Weights of a small transformer language model.
Size: 13 layers, width 192, 3 heads of 64 (1 for keys and values), 5.31M parameters.
Architecture: RMSNorm before each block, rotary positions, no biases in attention or MLP, tied embeddings, capped logits.
Each number is 50 + 12 x the weight over the matrix's rms, rounded and kept within 0 to 99. Layers, rows and columns count from 0.

# layer 3 attention value, 64x192, rms 0.0432, rows 0-63, columns 144-191
57 49 48 45 63 51 75 65 82 59 68 50 53 38 52 61 45 67 58 28 44 57 53 29 45 43 52 38 30 52 50 42 64 38 53 50 48 37 42 46 54 55 48 48 48 57 41 52
52 33 66 44 40 47 72 58 57 48 54 19 48 71 29 60 54 65 60 39 48 50 41 44 55 78 62 66 27 59 62 36 64 54 57 63 53 58 51 46 20 32 62 51 67 49 68 55
58 37 59 51 47 52 60 48 73 41 60 37 44 54 49 41 52 41 39 79 73 41 40 56 42 60 38 42 29 65 39 53 47 43 61 58 70 40 51 46 40 69 45 56 22 38 33 66
62 48 42 60 45 61 63 64 72 66 48 62 67 36 38 55 59 32 39 48 47 48 18 71 38 67 70 54 56 49 37 03 55 61 47 50 53 22 42 32 49 29 53 43 47 42 56 56
61 28 62 70 56 56 61 46 43 42 62 58 22 39 54 50 34 57 36 45 36 68 48 67 36 38 57 38 40 53 66 54 31 43 56 54 50 58 55 46 41 56 35 55 50 50 20 63
51 48 29 61 49 40 62 41 81 51 39 45 33 55 34 67 46 51 44 53 52 64 47 51 35 56 15 73 44 52 68 55 58 58 71 53 55 62 71 66 64 38 44 47 61 45 52 55
34 46 13 29 37 37 54 60 65 62 56 43 30 50 42 50 55 64 29 49 54 39 50 45 54 36 32 65 73 47 52 46 33 44 32 37 59 45 46 38 72 45 60 58 61 48 44 53
42 58 75 49 41 46 63 66 56 42 41 48 36 31 56 78 69 34 52 38 44 46 48 67 76 47 45 63 65 32 40 40 55 34 56 50 40 32 30 54 59 58 52 41 34 58 38 20
54 58 63 77 56 29 70 42 47 62 52 51 52 61 51 55 16 30 40 41 32 53 42 47 28 40 40 54 62 43 57 49 59 48 60 47 55 26 53 50 38 41 50 48 52 49 40 44
43 58 45 60 59 58 39 41 52 57 59 45 37 67 56 55 45 50 36 44 58 53 59 48 40 51 60 47 48 47 38 66 49 37 60 48 45 78 51 58 24 60 56 67 43 52 51 62
42 70 53 49 59 51 60 59 26 68 65 50 54 36 57 60 59 62 30 45 46 34 41 42 62 49 66 62 16 51 35 35 36 49 56 54 37 62 52 54 63 56 43 60 78 55 60 63
51 30 36 29 50 48 48 41 65 61 34 52 38 71 59 87 62 19 43 54 72 52 53 44 25 47 46 55 59 28 66 63 67 22 38 47 66 50 49 54 56 51 63 52 33 45 67 70
43 49 70 33 46 67 55 58 61 50 42 48 35 54 61 52 58 38 59 47 51 55 57 58 44 43 71 53 52 41 48 53 53 39 51 58 71 45 36 40 44 26 27 63 57 34 41 57
53 49 56 35 51 35 55 48 50 75 42 62 35 62 42 60 49 41 50 41 72 47 57 69 52 36 50 46 54 57 53 58 64 62 54 47 32 76 59 49 47 42 62 75 62 44 61 40
49 71 29 44 70 69 62 49 33 49 58 59 62 51 43 59 33 39 39 44 46 44 46 63 62 49 34 67 53 43 29 51 51 46 44 47 56 58 40 35 37 42 41 40 54 38 42 43
59 38 51 29 61 77 45 46 58 51 66 41 50 40 58 58 34 51 43 53 67 34 56 32 51 44 73 46 53 60 62 47 67 33 33 49 43 32 47 44 34 61 56 58 66 64 66 55
54 54 53 50 54 62 50 34 51 41 56 45 72 28 51 55 62 50 88 61 56 51 72 29 47 33 58 34 35 50 54 41 47 54 48 74 47 64 45 67 44 54 52 47 40 49 48 55
43 54 36 46 53 62 48 40 54 26 49 68 29 57 60 41 63 75 64 50 53 64 40 53 69 53 61 48 36 51 57 38 32 75 52 70 36 56 62 63 46 45 50 62 37 68 39 77
53 67 50 48 33 48 44 64 38 55 31 78 59 69 49 57 51 43 60 53 65 47 54 49 60 58 69 63 61 52 25 59 52 79 56 46 28 32 50 40 40 40 50 53 57 75 53 52
35 46 49 53 50 42 51 47 50 53 55 28 34 58 47 50 56 55 56 51 76 60 48 56 88 37 59 63 29 41 44 26 51 68 62 58 54 39 42 84 72 54 42 42 46 42 25 44
60 53 61 57 52 52 45 45 40 57 85 55 38 74 55 46 44 44 49 56 61 24 46 59 60 62 72 66 44 13 49 45 44 57 30 39 53 46 70 49 61 68 43 48 45 42 52 45
77 55 40 37 52 46 61 67 69 54 58 86 37 61 40 49 31 57 43 54 51 50 27 48 74 44 40 63 48 41 37 45 41 49 61 49 56 42 54 50 59 58 60 60 39 40 53 59
63 37 43 76 44 61 63 85 32 43 53 74 48 59 38 57 40 65 59 49 40 64 52 71 70 52 49 52 38 48 51 43 25 67 58 50 54 56 53 57 45 44 42 38 52 54 59 53
28 41 40 59 45 38 58 50 39 37 44 44 78 55 37 36 66 44 69 26 80 65 51 32 43 71 51 55 48 42 82 43 46 67 43 53 63 28 24 50 55 48 54 59 61 49 49 48
33 66 63 49 66 45 58 67 74 35 45 54 42 37 58 48 12 62 51 54 48 57 60 54 53 65 79 33 40 66 50 56 43 53 40 52 47 67 50 81 42 57 49 60 43 36 47 42
51 67 49 50 61 43 49 32 55 28 46 23 54 53 44 39 62 51 64 78 63 57 56 32 47 60 50 47 62 50 45 43 53 63 75 53 42 49 56 48 43 49 47 54 37 43 34 55
58 64 41 62 41 67 51 24 49 46 56 36 51 57 53 52 63 48 39 64 37 59 60 54 61 53 55 56 52 35 49 58 61 59 61 56 42 50 38 49 60 56 26 41 68 61 43 63
27 48 56 42 53 42 39 42 56 43 59 26 37 50 53 74 75 48 54 41 61 53 29 64 49 40 38 68 37 61 49 31 53 40 51 45 66 70 41 66 40 72 31 48 38 32 50 31
33 44 48 34 56 47 47 43 45 52 51 52 57 58 26 38 47 45 50 39 54 46 52 49 57 38 57 60 54 64 60 65 51 49 43 55 41 63 55 46 42 51 56 35 52 34 51 44
70 56 82 43 42 54 56 38 53 41 51 36 51 46 61 37 49 53 36 52 46 52 72 47 38 39 55 30 48 60 60 48 63 49 56 28 34 65 35 26 40 55 39 50 67 65 73 56
61 56 40 46 49 44 74 50 58 42 45 48 66 41 37 42 40 50 49 46 40 37 48 63 49 47 33 44 48 44 59 60 53 48 49 33 46 49 55 53 59 61 35 48 56 39 53 42
75 53 60 50 43 48 59 51 48 31 43 55 51 48 56 46 36 62 49 39 59 29 57 50 57 61 40 49 32 71 48 41 46 40 34 42 66 75 59 68 39 48 43 63 44 59 37 46
37 51 16 45 62 47 52 56 37 41 53 65 43 52 64 49 58 59 41 24 46 61 61 39 57 45 58 37 51 45 39 44 49 31 42 47 53 34 55 49 55 42 51 51 48 46 42 56
58 54 38 24 53 41 42 47 52 66 57 61 53 63 65 41 38 56 47 57 38 41 60 44 63 40 53 46 39 58 45 17 63 54 31 63 54 47 62 36 42 46 43 50 49 49 33 46
47 42 68 48 47 56 63 34 58 34 49 56 42 52 37 58 81 54 48 44 36 39 44 56 49 63 52 46 62 40 54 50 68 49 48 54 63 61 58 68 36 52 42 51 53 41 42 59
38 61 63 53 58 47 48 58 56 47 27 66 55 44 58 72 46 53 60 43 76 54 35 24 36 36 67 28 58 40 66 31 49 79 53 42 35 44 39 46 53 33 58 45 54 60 45 28
00 57 48 54 47 52 56 42 52 28 37 73 40 58 54 55 37 60 59 46 41 31 37 48 58 51 27 33 64 27 36 64 51 68 59 55 50 49 44 53 46 46 42 79 78 53 47 60
55 31 41 47 58 45 49 47 42 29 49 53 49 41 56 54 51 46 48 65 80 44 46 39 36 55 68 46 61 53 56 36 51 42 59 52 51 46 56 59 44 48 33 46 33 55 31 45
53 55 65 32 41 52 56 57 44 43 47 52 54 54 55 39 32 57 52 45 63 35 51 37 70 58 54 38 49 29 64 60 36 61 68 70 69 36 43 62 68 51 42 60 54 44 73 44
66 43 58 27 36 21 58 41 63 75 42 60 54 53 45 58 39 52 41 32 53 50 21 65 40 41 48 50 51 54 47 40 48 47 43 48 45 37 58 75 65 72 45 70 33 63 43 57
54 33 39 49 45 38 42 78 62 65 25 49 58 42 44 59 51 34 44 34 41 49 47 46 53 73 31 59 45 50 50 42 48 66 39 38 79 47 47 59 36 57 61 52 82 44 43 71
57 63 67 61 45 43 42 51 61 37 43 40 65 61 44 55 70 44 42 59 39 56 43 57 35 77 50 52 49 61 33 41 56 69 66 27 56 48 46 54 39 69 42 37 46 60 44 47
46 51 61 51 50 71 68 59 44 45 47 53 60 65 47 65 35 38 53 52 44 65 47 34 64 53 42 60 41 52 40 34 36 50 57 45 54 28 46 47 64 45 47 60 66 34 42 58
55 49 54 51 52 59 51 55 20 37 50 58 48 42 33 63 60 65 24 59 25 41 47 63 47 32 43 53 50 56 55 48 67 55 59 55 47 56 49 46 35 51 51 62 58 48 35 47
27 55 45 39 53 61 48 51 62 32 70 50 54 34 62 58 56 34 68 59 67 75 45 52 19 54 42 47 64 61 46 41 42 41 13 56 61 56 46 49 35 56 41 32 46 54 38 56
63 68 59 54 56 73 60 57 46 61 64 53 65 30 62 39 46 44 29 34 51 46 53 46 62 40 43 63 37 56 55 46 27 64 33 36 40 41 39 59 53 67 36 59 66 51 50 55
65 39 28 22 37 30 46 60 61 60 57 49 54 41 49 57 37 60 58 47 60 63 47 63 72 55 34 45 71 48 56 61 44 55 53 58 55 53 58 53 47 39 43 36 44 88 34 46
51 23 55 32 51 34 57 37 41 53 42 24 38 61 40 72 58 61 48 34 66 66 29 41 44 46 27 50 57 52 34 65 61 39 63 36 52 24 48 52 66 52 50 54 49 52 46 31
29 43 42 59 49 48 66 67 61 45 66 43 50 40 38 28 61 53 54 69 49 37 39 29 33 74 35 52 61 49 65 69 64 31 21 63 54 51 47 36 75 53 44 61 60 53 63 55
53 62 51 29 64 57 57 26 40 51 40 45 44 69 72 34 59 31 44 51 44 43 48 55 36 51 41 42 54 55 45 62 34 63 49 64 54 45 48 44 60 46 41 36 39 56 62 53
42 52 50 55 41 51 63 59 56 37 65 45 61 45 37 57 58 34 50 33 56 48 20 69 90 68 48 40 53 44 38 37 33 65 48 60 69 51 45 41 64 44 62 43 72 32 30 48
55 82 35 56 43 37 47 47 38 32 61 41 54 42 36 69 38 61 58 76 65 44 65 42 67 32 66 72 56 34 52 48 30 56 46 41 58 53 63 58 58 44 44 40 60 41 38 64
75 50 32 63 53 43 70 33 63 55 38 39 24 52 61 38 37 48 58 48 38 36 36 39 56 46 37 40 57 57 67 73 30 68 51 53 45 46 40 33 63 49 48 30 36 69 41 25
40 47 33 32 36 57 37 64 43 62 38 59 32 58 31 50 52 66 34 57 42 42 48 48 57 40 43 47 45 48 37 52 22 58 32 40 59 62 39 44 33 55 44 62 34 65 48 84
54 44 36 35 55 51 53 33 58 52 41 45 46 42 53 67 46 47 68 49 56 44 74 42 48 55 49 49 38 40 61 43 31 41 49 47 70 68 59 67 35 71 39 51 44 58 53 43
39 86 36 50 58 55 24 38 38 47 46 50 21 41 67 46 29 35 50 46 61 36 41 61 47 51 44 55 40 36 37 51 54 49 57 39 51 66 55 50 71 25 56 63 30 40 38 47
53 53 65 45 47 51 63 40 56 50 51 53 65 48 54 38 64 51 66 55 46 55 67 49 45 47 65 55 60 37 61 39 40 38 71 59 53 35 58 71 46 55 32 55 42 36 62 39
38 32 60 55 56 58 63 50 36 54 61 65 30 40 61 51 50 42 30 47 30 52 61 38 31 22 32 37 54 45 36 44 49 38 44 55 52 19 36 57 55 69 34 60 26 62 41 45
35 57 47 78 42 47 43 52 67 67 48 74 48 61 40 68 50 47 46 41 59 51 66 59 36 47 70 62 60 52 49 25 42 56 43 52 61 55 48 55 55 46 51 26 40 75 43 51
68 80 50 48 47 71 54 63 77 56 48 64 26 74 49 35 52 45 47 41 36 40 42 46 46 27 58 57 36 60 38 32 64 49 35 62 51 41 57 48 58 75 56 48 39 61 50 53
48 30 70 52 39 40 55 62 15 50 57 46 52 34 40 28 53 32 44 63 46 39 50 55 33 54 65 29 65 35 51 67 47 53 41 46 23 17 70 49 63 48 59 59 69 44 60 65
56 55 54 38 53 67 66 62 47 60 40 78 30 50 58 45 52 57 55 19 19 36 23 60 58 40 55 53 41 32 40 68 64 37 44 57 38 51 69 76 69 54 53 65 23 52 51 47
53 32 30 63 45 38 30 61 61 25 53 47 46 62 51 44 40 73 41 77 38 54 76 49 44 80 29 48 53 55 53 64 36 49 62 62 67 64 58 39 30 20 52 73 57 60 35 74
56 60 47 71 49 71 55 44 34 40 36 36 50 55 62 32 53 56 45 49 34 53 35 55 53 48 41 39 35 66 38 73 22 66 50 50 52 45 49 63 37 63 52 41 44 65 38 46